{
  "num_hidden_layers": 13,
  "hidden_size": 192,
  "num_attention_heads": 3,
  "num_key_value_heads": 3,
  "head_dim": 64,
  "intermediate_size": 512,
  "vocab_size": 602,
  "hidden_act": "swiglu",
  "norm": "rmsnorm",
  "norm_place": "pre",
  "norm_eps": 1e-06,
  "positions": "rope",
  "rope_theta": 33000.0,
  "rope_fraction": 1.0,
  "qk_norm": true,
  "attn_scale": 0.202,
  "bias": "none",
  "tie_word_embeddings": "early",
  "parallel_block": false,
  "extras": ["some layers without positions", "some layers without attention", "local attention windows", "value embeddings", "a smear gate", "capped logits"],
  "init": "uniform",
  "init_std_qkv": 0.081,
  "init_std_o": 0.0,
  "init_std_up": 0.081,
  "init_std_down": 0.0,
  "optimizer": "adamw",
  "learning_rate": 0.00184,
  "beta1": 0.9,
  "beta2": 0.98,
  "weight_decay": 0.035,
  "lr_head": 0.0145,
  "max_grad_norm": 1.0,
  "warmup_steps": 451,
  "schedule": "wsd",
  "decay_fraction": 0.919,
  "decay_shape": "linear",
  "final_lr_fraction": 0.0,
  "batch_tokens": 16384,
  "max_seq_len": 512,
  "doc_mask": true,
  "train_tokens": 130000000,
  "max_steps": 7935,
  "dataset": "wikipedia_en"
}
Each number is 128 + 32 x the weight over its row's rms, rounded and kept within 0 to 255. Layers, rows and columns count from 0. Numbers have three digits each. The size before them is the row's rms in percent of the matrix's.

# layer 3 MLP down (transposed), 512x192, rms 0.0893, rows 221-357, columns 96-127
100:091131131113095086147112112125138117104120141120160098156114142135112133146178141134125092171117
097:123085151145085138126097121128143149160110175144139095153180110149048087178083168085137161148151
098:149161127163091123115093165139093155158127140082100151091100095153084140136113136110042066118181
095:148094142076143204148153157130076160113083090142116089103088119099154103201101185176106140122142
097:133133115132134120033122145133092155121145185144132106102100128138105129173136109121118056110112
098:079155127129146057102147203120142178099144109072147176081059114124134108097124175092082157083132
098:126131189156106132125134136116097179113156106111103168156109138142136114142097165151087126106121
100:179123180152106101101122112107123154145069167183150156115156088101158114122172197078141132097129
096:108107092099065137115139140053110099080064085146131134122114085123100164132139076142116111113097
097:128162124177090130153140141163148126162123099063198128162117177148167162112161143116105091127103
097:075188169137151061140157107162151165111097109153124161137110140169114076111104138143122142070137
098:090107096121121133081111161113145140128109095141137134128149163170114134097089059125101188138124
099:178144152061177139114061094214167185137096150131132115089088176142139174115148099057106077122097
101:124156162103133144181136134166118115082140227147175108121126145138123073130192163116121123123109
095:148097216151065177166099128122088138185130119064150150121129152147122173117135124113118160124138
098:079104150055138164188164126162123143106128166110121037101120106146089141088096128139148108078127
100:181089130119142085183195163151086109078160136094136096126109187107150104104170147117147167159100
103:149139112146144124148084181154147137188138133165152144139170151159066164125161109085141190099113
100:061144158128121180139123092174115139130125093155126157145113119100102150141077136141133199102118
091:168143097104167071154114104092067100124137109105111095119075097137140121136086124145146092105109
105:149176105129136224156122100103086104146119137122101121136104060114111160169117144178115153136138
103:112152144136092129113153117074135131115125131106084116130165114180105096153067180118107145116157
102:106101103111098153148103133116112124152138143134130166096104135146144131184149124129118116078134
107:107122101131082157126121130144144081129104099133115157119092168166111089127143149027131156110104
104:086152116126107158113111105069121202052125114163140133175114138197070112147146116167142141122149
100:089169090105108126136112078143152127153113158174089190154188151170142054142127169100097131134103
098:156098123084191157124159055135122088101133178080214155082101052103121164138111118125090141106116
102:173064180075131131081128139169146160151143124113169144015126129162138099156078097122175190085106
097:104126089171103157108097092130112134168116153083117142169132160074132128094108129185101121099165
101:106187089123164100140140141174135136140081140110121085132173017176139162177075126128110147120144
095:173133126156097196123088169107106138116141126102136102046115129125104158105104106206120076095172
102:127059133137111094130138099125113143138111128139071109147104133157142149116130111148180124141130
101:107139097095149090134143151087130131112166133117082156070113136106145141177098110121093161184085
100:080131150156115171130145095139195086149146131131121167158080136115169134142093104096094095151154
101:064085162169169128133139095164111161162164166213149139123123121137134121130136124132131111089124
102:072192061076117111101083087139117140072084114177118144179148176160095119141116143094097105188129
097:054133157090083110095096147184141141110138075146107139137117112161138114175134138149100158157103
106:102169093137110150120114152093155105169150136136122126110158127162139160141057145149115103173153
102:053202115164092130117109183106187144138116136133164056108147114182146135176155193120168102145107
096:165124130136135097140109167091139151163122065147109130110113110087054188126122159171136160102153
095:148179149117117134172094159122122121103098163107120111156110156141177123131144196120091174127110
101:131103101162150139152129128175103089068109124155135118125178162137103093125166154109124147074143
099:156141113151166138126107094135141092124180078149113095140169178163101120143196111120173153107091
095:095141126163174082151126077133149108067080162116092145068201162073137080105122113149102091132103
104:108113112145116108190143192187112130146164139145081098117155133088128139133122115175150121115116
102:149160215130148185134100135123153130090137133148147154147157156130160193171165114144159161168110
097:125114113123147132136108166056122133107129082126172146090173149162074142141119138095133102164201
097:123153184143117144139134138084155085140127150093132150141189189132111150168120123131187129170179
097:132162096129170142175120142099094102139155129137129153173180102131121124129150139122138097151109
095:099148115147061047106137170149179145135136116144148131105088136167152169186064064130066086115072
102:068163105124116179098077113131165120172195115141096145167182123100091175112108143148086168142178
097:154094156106120125148145183175130116059115163136158131087108135110107101136144112202183195150096
097:106156157117111109080179100133104103114129122140155148101121127111099161145204154216131161143119
099:127133104090131075145177112100078136166122163091104168156156124163086117165097158120169149090146
102:100117119128094111120137158162090145124154167120142164118128171178241105128152136086139100148155
095:111189108105184142100132073136150117125084127134055121113183121085117077133127163146091184117122
100:171147123157105108132097152126149139128086130132100106122164117174123152099129131145170088098139
100:088162100105172152161127091121130147151161117208137146185147137122121149107150106147129122189164
097:174111168176120114130153096129124191165139165131109107138188143073116110122161181100143137092088
104:097127162111144178160159126170103101042092126173158136121158102157147098074118115132083072101191
101:096134100149111174107088136170113166147162145111154084152107035123126162154100130089172183133149
094:127124128141097093136117178147105109103095137176144133082054079118109173155140120157073176070131
103:082147096128203111082126122088148166145152118088143202100160062163181133117081090121153129116145
103:124126141113111123201076124097164119173138131126151103120130187152125054197119133144096155149053
101:087116154036103052099099147095116099152143139120095108142168136122160143117170188117147100147148
097:130097188125145164121171101113125102074121094071096141108164082136233133042132152124173103082134
090:099110196146201237149075146097124170053102095073168133120080062139096151124153117110140110079172
099:092131125117171103120148055102098115161128130126115140111136161100120084159073080122142099079074
108:078080125107099149145114131102130108117117129119114107143152118118200103136134113110188134129173
103:139142078127118081096121185084167111157156107096109163138118117113124117093137164100155135154117
100:180181101151143108210075123113107091120077129086083131120126167150117149118128112123101107174062
101:129125113175135208105100150126100094128170116109134168084076123131115140149108126135181086116145
103:099119106094128130087180130147139084087184120187130124036144127083172134112095114100099085169129
106:131120140120165152136134156137169106103093148153109111217083129147090143102127102188190159119126
093:129120134125157125126134104148116055098129164171128111159163062143169148147106125117146116139114
097:119124163079155180128137135153103141090140071099155141094119184118148128176129139150108193148120
099:172169143161145122131140114083152095124132113122083151129191143104096088136104143125112117111111
098:125127134142110173080091101137126175109156093124143095190142165127098125172078063166139134145062
098:143180110098112107090143137153124159163148132177176071128181082126141148154139130168143111074085
105:163130094044142154114100051114144181160082125095128181110102148137158134142120131125099156171119
105:108147187187127098143122092177088174088078119123108101155113121115081159107119073080095115081147
104:116134111107055142126164125095069140177098142097156126073128152157131108148097125083141098119076
094:142104074172121087108140145125154178199114095097130122163110124169089147209207162114141101105140
089:199105154149112109141143166158094105125128098123144095158130097109154081118154180112124108063151
099:106099123120168135136068147169108145151070149050167174115095100128069130195124199094123196097100
104:135153102113147133105162107154108161115083166153149139110194174101090097167196123108108155134081
106:117081079155081059144159146131195113128118169078119070104132148168161121137075130048089121131090
096:134060090081107142152088116157186122102118130186122155128141135096152108095133107115137155112079
104:169174106093143141134135173158130143140152132162106127139145146100069089135076102073183142130147
101:144108124112113138102132140108116160102161107149130104162133098161087132129111103094142112154200
102:171137164138120145126152117155150106189132136089119152218150159145131150080157155187153150131169
102:129155110121128158177106177183070110086137156114142090135121157145125130131118140144144169103078
098:122201153133124120105180083029171137117163118117089123120100115182117183154133107137117119155141
101:116177086152131092197126114110083128133149139149138141117100124125131133121119131118158134108148
095:151115130116129125168130134146148154013132098151117134098146104221149178087157112110146142148133
104:091056126128148107086142069130138124051095148149151069111104063164124136131095143157127098146111
096:116140167117116066081125146141127163098082143143202122127103168156111125111125101135117147196163
096:096127151166126135123121155096184149150090140133162148113073135134153137125092103098120086113127
097:075125155129107163177140135120144171138156173117184146142115092122140100147138140139115099163117
103:149193145155118126163175078064147140120121126185046114163155147119075137120150110140161135165120
101:123168127097132194043125136129108101158119174099138107146111129098094143099150138097085147143114
104:095130098154062166126103110188070127115197084160142196110130123150113131140112089074174183168151
100:139114116178150150114139155182209076106161140094140125159096153181122145173131119067151088148132
104:128129097112136148068143130109197174134128133160123139104128117149097135148156119192173090100166
092:114178093084072166085152127124136151126074129143146132175149105088129088140159071097151173127173
101:159105078179157120168145124135147168117215074160170153135109057188162148142121125105144118181134
105:053116182106175163081134148151178159149114082202134056089135177134127127173146153120102115115103
099:122144109134072127070106141097191117088110110191102125085179169095121065119135148148112094105152
101:078117114168101147131140113161150152175119109148115138146100066146117122125090122147158192110118
098:071183075118101172088138134092124066123112104145083147118164069085208137135211119132124145170142
099:119221122133040112103178091127077064184108108171135133108083080106149137114162096137090157088085
104:124134184124127100102110185128197207134088197088099019139122143129096133144156116123127106087123
102:144142110127103132152144132208146078086086129160146070174144102175136092175214092127137129095179
100:153151129110165127135150149094147133125164146065105116106104105104169183101150146060092132103100
104:143182133115142169132078120207080114145145149068093115108113126140134174145120149107098156175085
097:189098150201112140088105113202103119126160141146120161134103158143152131112076155151138150165163
095:118152082083147139128145085138174104159137157148119124125139152130110101145097153134114159148142
101:123140113142150146105113205111183145157108142121148117100106187101087102163154126136157139152075
104:167125092096090139157120090124114171097105145123113060155192165149095104133082088138133180141161
100:129114081134140102146125196186105074108159092178109142077165138109160163117131095145141121130152
100:133085159157185113095181151137114121077132093132045104093095068123165151135165088156119057164108
099:137060108131132106106098158188134111082105136085140142184108167076120135153143118120112161126134
103:044109070096128141071104099113136047153128127114158161156098114122115197146179119144167183122143
094:129131100159116184115138169111111117195101142156113139100127137127111096061136095099161108101092
099:061161119091130113057088136096116144120119113193135127095180093105111163147107144143114094166089
108:070108193143110203157115114112149102125125164153144150141163148109197090136131114110172141135182
104:098103172129110137099163120111112145142191091100096164116093183108176158097093165058195165140118
098:145096097135083110127106179099095138092058097081153118137117099188167057082158147114172121121106
101:166172126118136186096111179136159179120151150142154125088076144102107080109097150098109114132139
105:155108085135115069146110091107149161106091168129097109102135147186135125110118119146185180176136
100:145088077108136133113210148106128154131130118151070163144109171182100097161098115139167138140099
102:140102126066168081095133160094091187157086158115109150110156114111099181144166137070135091160067
099:192119106151103084178112119147120158143141151131135151132086086100139102118081195162118149176172
100:166114147095153133104132160134105124113115113131092099138123204181149095135102129129097078098148
095:088155189145190111104123144111153114105165156080102081122062178116082093069113176153194086142137
097:161118143114117156164146125139105131172119136106103168156087143131124097186078129126167137111061
100:104119106091142142126148144127148122103165102134148137169093096124166079138084125099110094159142
# layer 3 MLP gate, 512x192, rms 0.115, rows 222-358, columns 96-127
102:091136140177142124127103150136070115090127151140114113128139133098128121161102127106118139084120
102:114138117164216184104124132148131116137153160154134129130162129124147153158125164114068075103122
092:142083156062134174131104054114131128099128151105150122160136156105113108055078137148127100135143
097:152145159181185154084119106077103104103091155135079111139189156159104153118095113106117036087072
095:118128180130132138120107181135139175178078164098084131131122155086144143131190129156101101138082
095:114123086113142171147140174201129089191111111104123134106130145118125146100141104124099132152163
101:088105131098126132170095171160124069149123149109120107158161115111133116117173078128140101088153
101:131110098187193143137130112151088080108147181143126091099102104062109154136158144133105139092177
100:170111111113125140162115160073130178181053113089145121141095137120164147131136123136085108131177
097:144137080126168145129157173102174116153186119135149083176113128181119157056130146110116077096159
093:180119121161148064129124164090173083133087136103166178183057139147154145149147176119124125140168
101:168148150130143213070126121198108090174105180180086119064111108107130137145125108106072123103073
103:142157120134089170102114050115104119144094182214157136186152068141123116130132139114055109131157
095:157137123099105198143110083112134130187131157144144145194104095144137102103103155097091118078195
099:122083167124147133123112124172174093171121143141137132065136132109114155100207113167133091163143
099:154122127087143200153097109110154146178162070136111076109107114114140094105071153159078135069110
100:164195173094141174201025109115155131155095110101110059161145080161174105138125136135104142097110
099:147161183155129144150129172099115130184112108123115092027136163136135185126128162128107112149108
095:150157128164096096105148103130207144137160138214135141106144153078159137189101130078138110182103
107:145111140150129151153118079128077179157147136092157125131079115158092178130152179109090115146119
106:102093078131146093048125171185166095093179120151085116123115104157145102177059129098090119152130
102:128156115139103140112106133146111105115123112119104139154159106100157101101093159149195172124096
106:138135140131116130126090113159161092148127140147129159097168127143101145121108192105170144187116
108:135107176091126160152126168183154108151149112170075085150099126090162151070079093111134116107068
099:186095159164171121208134148179099139103165082081081138106121116172134121117098155118106150082115
099:110129132154110188148083161113118077173115189155100081139139113129137077073119151089104148133158
099:157084176172145104108111212136082128095148130129122099125103136162118141126142098162114129098107
101:170096089109108196146152145129194151156120148163058039069143093131120125098116204152107100140138
099:172079199100180185075075116091136091183134144123091115084138106087127149109113144143138146120125
098:121114162158150099132094101143116106204099173193117135116117156127122153101107203113119156193091
103:170065142140175102085067123149101167093171096174082091144157104062144134135102120133103084124079
101:136103093201121127110094180096125089122204134115119102144174073189161191066130164151158111174169
098:172115092148151110112144171110138155161111103158117157093122126095093118100151119166077135143112
101:158109104125112156159144073135112109107163112221092145118140102114122185109170155199114045089184
102:132067094136147156064135107144148074178119093149082150079111056081162074098140092092098134169122
094:116173179101163129123000105115102148190111127075096062151128062144119105103116127107142130127130
102:123116156139115135113137111132106097128160153095172156166151085090160179174149100174147111129108
103:077157090111149089113106148201170126095131117170062152168109167167077087081064131144109066085143
101:113127139095124129182098124124179138136128116135125128118144091072110158182129163127114082139130
097:137120183128088156075120116131120144131135143079146113126109098130132115175134162146096092176110
098:173084113147177163057116123173141130143185117100174070139177124131145146076074192103121153115142
101:167083173126145139080090081102111084084167147146076065149113122108128129182150109099070075131155
098:162122154200126140185097086113169124148142124108094064111129110081106187176122103120116037133069
102:168169145148207109110087189146142166148086085208082080058096109127140127085105104082111101139066
099:142135219169100150073014125123127183130111187131116094101120135123122127129152096140144096064122
101:194137145180148085098097155160176096157126101161033116155099137139183197096075176171083111140163
095:108146128148086176133151138095098167080107107145072070101144169159163093145142108110131137069129
098:109076122171143154159099155164119122095071138135125116126149102102132141152143110153115056116069
094:154162162159107086194137150146090118079113122149132131072133128104107123138082138115160092097175
100:120133128134087126162116107123150128119124127157090122156174100133129148106195144134127140150106
096:158141154150131170161060104102096170149143081126127075073153070212119135088114131197127117081128
100:215154090110106098097109146111116090094087120147218154179116117128101130138148170154118090096128
099:148106128134143134124137112136184186129097152148123076113180175155071133100173154085132168142082
103:071160164093100111109102143153109121089077146114145163104128110098110154160169149108141170133067
098:102149108100164111110157109112109106137061176160141102142116089152105090122174155161156023130185
100:109127120139147160163112112160116143121112183131169137150113147151117109064176108156105104148102
101:108146107115095180112106156144105142126114162114137072135120131074136145107175125061107143116060
096:146118120142140148158160102155139129123167190128183091100113147077161112141130080107166136086155
102:194065100154112138065143112114067149127112188117166133132223111115132106093168150116112122143129
101:138114164155170191159133120133116130196156127129172171178164111154095118127166176099171101091107
092:114147132154123152149052160137181145098088160103101123135156115169071127103114122134168099132101
106:149134168174092116122081094135171148082080163161140049089158072154146160148122135111139121157079
105:191144068096117152179108156096152116131112111153075116128174081175179101115125138111129083089159
100:168166113114128120129129189105171086163142179141044153095178098156126088082148112090109037096141
093:136141110131219148127118127169154076118140165106180108156121054159141184109144088113132163122133
089:155111097177143106156148108141085101164136090152111139166133111116149111141110117190088056154145
105:147123089160142146068122123151150107163171126102085128124126123111096082158082152117052112159137
104:171172164166162124113086127142133146119103150185142063122140124142096165116052168123121149147122
101:143163110084161126172119089146154082105165096120078110150128121161149131164074141160146093158109
103:104130113087153158112146157110069148159150151151117128144124118097101056098126155146096161122128
098:158124111129170100073077096136155133105119116093181086074172116069112164149155105108069117149132
103:094146096159152155186096170164144142156080134131159149147130114105067130079118181192150123100148
110:166085130119138133186082115139122142120126109138119088091160072123158100048150170093103065083104
094:149179073136141200133099167161113134146146108130111126132134099106195141078071076118090125157064
101:157155103153162160159121107186181121091099154178120073163164110087130117179126088093118082110099
101:132114116135128176100146111109109139183148127178100116091089132105151155152165085129102122152096
095:095106167139121130134101154087145099149160179152133083147186123156169105108109159131071087128156
098:089105073113126122110134131146113051212095158132146158072153087069121144136142133145092147127130
107:180176107136119193170085123177160124108128113090102058086123063143193140127155099109111141145124
099:148095141102137114086124111101123114145139071112123194115152151060114136160145176153140060096150
104:150143073138136162177123128111159090146183150150137087155065114135121149145143181135045085139171
092:147120112138164095121122119086120127085126149117120133105160117089103129154137160098100112154143
095:146128128116143155099079129157143123130146065092188097131131143075168145148160148135163120158145
098:211143150151126156087097138091109094131104143114077078133198102126137127120152092158099114112095
097:179122136148168137109160051106183123121106163152162159151162134106143153185092116109091142154150
108:096070161142116177101120094148161099145128119080103123140144101171123167158148161170121129097125
096:072080086153135138143096119170113080192156125131098088157169112132179202146102106139064107146144
100:175136133133117184193096160127129123175144125154119104094156106063089116087126165135119101095206
105:119109112152112188120137152149111071153105114038160185154133094104086181048084190138125097107106
099:088115100174133174145086109194144138110123116129108110059159161109118069113116121110121168061117
104:157137100136149200175094136149094155114167100100133140155117153079165151074100163094146143083079
098:119131122168182085139087076139103109088098099122132069132142121141154130106118127151156100116079
105:084146121068094145141123124139093119109091130128112129173117115135064146067071187110132140119136
096:187069096090086193152128180178195145156082134108098124179193121122159119131130147127124116059103
101:111125151173125136100100181097125132161070111167087066149089093109056128142133137143100090182119
098:087114131062120119175103142107131085126107139112123140089184067114150081102117193153153058117176
098:147168115168167132106083103118125037136158143112122115172148153151171104130107174165143144087144
095:150119107165106106083073183128158104097099106112100163074166099116139143122119166196166116168118
105:098109154101116151142109151189159115101149138105078117080111122136143156141181127142106083156106
100:192041094084091109150115168159146198107112141130087056156140102115077175138187128114113147122135
104:140091120151091138077056131134094097122116158091111170090167076099054124119062146100149143161118
098:133130104150104154094091123123136115159181131179086062142141089165110050183181103146130135096142
100:094165197137151173150137104139143106117133094144134103130144113130174145117083179072125101139147
094:136117071094070132124168084136136094131124091162123146108160099137169055070097172192092142110137
101:144089144109140113149101127091175073141141109108135126142148102105151152088104156135133174098167
105:151142137159118108188125159122169088076072126153109138086188056117079110090102142091107125170132
096:135064151141122110151127115152172146141092142103093129143167098146108092126156140157116151108098
105:114118111082117197163108125198107195078128127065101154056192131139078148116136165158148115117105
100:123113112185111121160138121100196063104137176128124073141133106136168169065162129165057120157128
097:080074099097152121048128069109124135133128130169066163132126121174170099125083158157069110086133
103:123181101139141134143085125162188107132152153213060157126177082120127133107131165062111153133116
102:142111144071147108135107107099102011131116191134116125085165060100100121138101137161123087101094
098:094117193069173124173098090143095131198083141073138152125096159122097096122108170131071145137091
101:106107126166155114155152081151159109105137096119087115194162076158153180138105115093134063116114
104:156120097151137209173172125118139128126119127071094117125168135139160112089152165142156106147127
096:148125100134138173140137091135116135168124121140113155099151102166116117150126117090163118070121
098:146144157044118127197147137154120164072120117085066087139170158155152105151148158136094105197122
103:115084142137125205167143101139167141129155094164088101136129113111139128116132122105157160134174
100:152144111167140181123153174093121110120136106133156151154163102191147155117096140101169110142087
096:151109112111140138105158119164143113127200100099122113182153139153125125160102151155086132123101
099:117189156133152147106133155163128116102106143119126084145180118078166161052105202117208131102182
099:119111167179177121169113055172152121134173084171132126140207091128152173177121101122103137083154
092:111123166132149093139125157115080141114084112116131071133208096138104094163061102153152123120150
101:180111177113156138119109069150143155151141124124154101152140113150150108136081141136150118116080
104:147100178086157126111099153070119166143140152137146095148155135092092171101113167100065049088138
102:090133145095106122114128197161132085132160138123085066125138127164088137099121172074097131094135
100:120150137128166115144158108173184155158103105127138114076153065146143135118110109168140151136117
102:148104136120140134134173131136170120117136123140121088131096134122093148097151184039114115152087
104:170101106179135149083139129135183168117096131113116136077141159124077091076135180124160092135139
099:180074085100132175093110115071103138110120094172100130131112074150112085128129105128126103157099
102:182143140171196127162101139166122109105105073111154056132170089135112086137101160081170094096137
101:118107159163212110179151167118131107151198131102114059122092112168168167055112152106135116097077
096:203049172170171144184139107167109118192137096112145102128194094150120140111072138131088160128072
094:129152127115154146195159119108142117108105114135150141107097080191073125100101136166127121092138
101:063085098108079178144130101132155033165091120123113128134181135194156109113135136170054074177184
102:124109140087078175084062172190157107166124083143110130121144111104097148119138149083119113135166
105:115137091128159128120096193141083100110148145128124103102153087081153168130162142071072144104128
# layer 3 MLP up, 512x192, rms 0.116, rows 222-358, columns 96-127
097:158206177119131128139084127169101117147100191125106087104100080149206121101164138174127159175138
096:165095134159148153152182139152151160092093099139132168108175106122167190110149183128164112081143
096:121094124158153139115159117167166142111148155124080084155120172157104145110123149137133121079102
097:078104084099125159121119152141108176147146090135123132100066180075125163163132119173130131114115
098:159131177120121125159142081097076124100177077127118111138159168145146172113086108123109152106087
100:106114124182122087112110179083132108160073139101151164185097081095096104156106164120107059159149
103:142103132126099136093139129124174189122132101079107114114205149110099105181122179152200070159167
098:149108170150155126158091086089069160122088104109135161132071146148165122091146151149132097176116
096:095118112159158135114134089116064093083065113162091134097098114145184160095131106101113099085147
093:112103126109167138133180169128173079134180099149114143167103176141150156158120116119168169166120
100:196140057091141126180115065144146135168151130131121157125057110175081106106122147155113086187174
100:197126197110132119161107084134088181132098123154150146141115116091126097117101149113168114092181
104:095135105136168167155100070076118090119121102159175131150036075154137113115124116155125120173125
095:107082169160186083165100147148157106103062130113119153057074125172122112159081104140151127094109
098:079139155138100156124130124046144124132093119155165136172112150166095141165054056188136146164188
099:157132184113131177091159132099167136098159071152143101099117129120093166123072088138127143139153
103:082116192132168191162150066101069141111114126102130142138074135152176139102125141120095090215111
100:097096131156092139127179110098171161124120090149197110148174099116109122191051145125142113097136
091:138144132157166190120185162150116160115116140149145079120170177112138161160114186131125173089112
107:069145116108127148087144134148209178097116150110079141132184119106121045148153077128098085095170
100:090161153154161134122180099140150060080136089157108096180090152163108086134102168162132086121145
100:138116110088160155088153103132154083141094119137159169116103125068157065117124182106159160138128
107:103204108070119076134113183150118119172070136144140149165132140151140097157204141106079101084115
104:086126192095175074135126135117157101133133162161198127144190157108109144136096128125099161140151
098:161109102113133119133122110105145123078122186166117131134076095184100144199186120094075090124118
098:148167106125173071171132128150152125155062138092122070135161106138096146134142133165132129112135
102:148136125122094155122114121155142090131127180062079158083184136148061169108118154183186115149154
100:139104133142150178102175195148100167129174070123151134173101164140186187196180091069179080128143
101:150171090179165130144125150128175103119122196141091143116126092156178148122095220099155059151082
094:057102161139126093098134108129101120094087104169081145130102123173044153166137062127159120107073
102:167137075062068122112057172180091174091143138139068116149179141151108080094109135111118151120129
103:111129119162135147137103143073093188143112156088149105138153126151082139104155064161094145137109
103:103100128159198081152117096157216116190116110129106087070121116125111157123063139104148169150087
104:170147126199084135141137138069088131115153183097148144127089128136160159095089100101153132120090
101:148094142157155117157113115128045133173133185109092189149145124110079090160160122130137191129123
096:127146107144090121150198145148184082093120081145123183157130164117120098124062121156200097133115
108:136139094152098141090139170131108121142155068149058106133080122081162111116129095077102151085129
104:164154128130154132134121117144103053150113142151146142150158135102179135145135135138189092127125
098:159113076125141124049153085072136079029142162205102050138119130109187168119120165104074078073136
095:106171068163180105138139113129086155083147130178146104088158107146161148102115074131114133083170
098:096164120129116157086108116170156104100163081123133163107156141118160148100083107150100152167128
096:101107133117120143078090162107136126144138068075093141113139137153144168186152115137098115106166
099:108107076169097144126065125137111151086073170170064118151100114135162140091136122104078097066096
105:126159102111093155104096100190087150145177106120133125108128115094150076033116161137158149099175
102:171162065158105099120111122116120176148125111074112100117101081111107080178206107186168106065176
095:117131169176138125168123058142137106157170049120156113101077166118124073163116163136158139150113
094:096135121116129116058081140067082154195118152107079140146142107075102130024174160123117195167112
097:162102114133180126106159125129133100156171103086168113133116104084146111081150130150108102130104
095:113122133176183151139134114073155189186100082108181114122122151153110101092132111151128115075147
103:111114175102111104128136130179105117154104103122098093136054110102104100144171129146055123152147
096:133132123177109161165135150098108157099140150141126147100078051117122114107162058113146097148144
098:097138113123102101129069106098117137130111136081144155182165098184113155157174154166147100104076
095:137157132170153149117172074145125144162135186068140152132183152097112112105132095114030088107145
102:095128157135138110118109132159160103082140118125119122135145106117094109126174150193107126086158
097:131096126137168162105124119179175142107221117131134156173058153129133136097188133170151189097130
104:099159137128105143059116133167142171130200086126139150063120181160146111102142163135109143113112
100:123184102118148135149124161174135104141110084155115172108186094171109063184104071121203142122076
100:146176145117147100133110128134117108134110032154139163089115114156131202115080103144086132170129
103:129140080168091135128154101180125182105106124172079131086069145161186127130128133125138155132107
100:148117098100133120167173062129136086065123112116123066127059143217131086129189136155118101157060
095:124074155118159155070131114121086129136115096104144074137108139095153108147154116055122096168080
104:104093138168095091128137135150201107103106085164139117122122143172080130129085153166094102149142
103:125093099159083097123140136104117128072203080120135170184118116190086053127122119068144117134106
101:090099146063073123183133143133142123072100170137124103112120084162123156156156122107139101075099
096:140135100091122129143100162139113081142151110130165110150112134155168087163138090186102148153137
090:115170064122080119143186104089140137150075144129115100158180088152110119120143156120172144124155
099:071114147138149159140124115143161081161128146110151118128107129178112104127148112099137131167187
109:104116133151103103135169135111094076127160190153124168137178141130119151116112133145187096143165
104:104097160127135151159118143135156136069087109148094111182143151111124141167068158100155112106112
099:154135156131079099105076137145147138160185133109101113133095133146151130083151167130155096128103
101:080141117187139137089137149160122145174146178162118133183092121136080112130169089100087137099106
103:149131119121161143163113102166104120216092141110149074191065129106166111125083146156146141105123
105:113163178132195127120152170082116110097129167121080146100100150187106086122111121153144131127137
093:179130160140119091113167139117075079135163159156070115119155109124118091093122114138068101168166
098:121157150088142114142164103154122101125193138099179129162093109107166123141162160104116072148162
099:159118177114152188146199180156072140107120123158186138089140150140122113141103122116130047123106
097:093145133088176157118147153081177143170099107110129196130157150137109131150142190214162081056149
097:186090138141134159153168153177128092110135128116146160134050205156200092070115129159112134174122
106:071110125133121140153166119103111183195114085165147122087089224097174142099122067146138133069145
100:133184106059163134187137114124130171169099111122077109168068137207165084144101133118150128074071
103:076107105118155113157151120064136075134162110101126096130095129187096112121114138135099154087190
095:130110145105124124168179080127079131104065190164100147118168160175147189078114167165111168149113
089:099087087200112151153136100139104135070158117166137113099129173120086177164119131139167127189125
096:161084159135093125134114101132159179106157134116148084103171156184095127121103114148145123156148
101:139131092155131145176100139165205095135135134074168092109122097074146170129028103138138108157184
108:115158134095087109123146098108172118134102119178090155172139112085101154169135186100084143121086
096:145154162196162123166191139101167144158096122100116098159081169083128180123124112168162130072141
106:146153120145182100177153106092049130117177132096166126077138145123106097090158122140151140064142
102:106166231147134112130079116132094128145118117121169135164155119110154110133127095167129187084125
105:125141088093175083143131071131184116118132137134132162105154125084166116113065135103179073115106
104:078115135072122114136096115163116188126132097056089166121127156132123103076129128096142093057151
098:180166129092143119105125170110133158113117094220108125110111168126088182173180118152079071099153
101:100120178161097183104170150085118137115116168149131135146147144154113164122135145155090141172103
095:103154095128121137166140122120112135086151065169114129157102108200093159164091080153168131068130
104:123103166182188113125062181151196185110114146159104144144160113096138122118155145098130120174088
096:075174102084092142129103163183137119084071124159111099118128144112097131110130141114151159117152
097:158173115130180116139109100110084100084107077192106131135107150166117151075094135131153122107140
098:053190139126071108161143097156134082137120096107108123151138115122158106119133159143062116136119
106:138159092084109127143133068167123161111098117140144154086105131106158148158091078105146126164073
101:151153116120114173107129130102122150182106097096097136110204182169138124104138117127121089089143
105:087087081097142119118140144157150136173132088152128145190129120083124108182082091147113055102106
099:133130137120145154169103110111166151128163159153164186187174156116125124144033138168148101103131
102:123120084097171114148072137092089096128162129113170155135094128087144144079089073171129132181173
093:123139152103121097157125190127136067131144162137140109176094154114115168127080099129073104147118
098:107121117062146147094119146196155148166166115137146165206055134115138079166140188102157139172091
103:101112128139150141126131094127116156115119129081133171146181157093200105162123131172067145193155
096:139166114172071133074115164114179174089097073123137057100110130154103097140081155201130166113134
103:145177194140163068146163110112118104084149146113154105104079200136106087161148086138122109200137
101:153115159098099129146112158143130174076098149202087149138141072131140120202160112075115123169105
100:113142118146152106177118086084211070136155080193150152082133136120093150115143110107097138180097
106:176143093157098154099166110161134194182099122083163122151154111138188163175087137135105134141140
101:108153135118123159143153160128210097172110143106112152033131110113165096189139113138118111166106
101:155153110182108152083170142120090107144175206100149113179140132145058111115101087095101098109158
102:145137141177151096103142090142147168155111087107129109126076128105136021123160166113127178158136
098:073059092098079130187117079090125137136121103103141137142073103155147139109107120097106170114164
094:084138062104149195118145163122117069112122183082158159149128116114107157076148118107114132119115
103:089126142100118137163137144095084125095098187121124117100129145164149097111155124148113127119106
106:150132096118159160069143127139210148076142113146129100138147078117179150145175109160094117186126
101:117138096150125182105109146147083153083112148176085123069059126152075162119107101149102176134147
097:085130217157110123134147130152136068121106168176127128056125193157080126096091143115153185176084
100:121057120142127116189102144079171150153116139088145106107165123150118189128143106157077200120114
102:101118187085127122135081107099145099154127106096117195144152148087149145102128144146191159139093
098:081143190112077137141101154084102162132102111153119111115134102102078089185122137123119102162098
097:146167160161147151205189099172139130121130165127143103133129055099107110107141093050126142110156
107:118183153065134127118118138144111154142151125107123183147115137077155107097078186123073159110082
103:113152127147125101138184085193112078168152181079141108140125117113130103100121127124176119158049
100:094186161101091114176144129123080080133154161111092088133126086137079120127125081121111195115172
101:154092141083167150145104081126101134169147147074106142198085116150138124096139143154097108125111
104:165129093125101147135141160169092136115107065088118116143119138124088122140108113172144098111120
102:148126154083090142107113148125114130111121077121162132138127107121210125180192171147146098143107
101:171129136152126175139168064144161129119132080130141132136093139151163114164090114091187134100129
099:146173125168122186122123161110143184076111143106165158131115124165116127120142080154103152141123
098:143054118129113181117167129108223138112157178155118138087137109142079119094205171112148123106195
098:155146088071143123102196152181125094113119136152126080078144177112122169091123111084117190104171
097:130152086121095149164163108180101144093164078139166150098114128102113144121111101129116145158171
099:143101146153123115087088086137142129131087144112156132104133133128155120101152131098076105168116
107:150128091161091126114076160095068112139115138144121119129174145093100186099161154145097185152139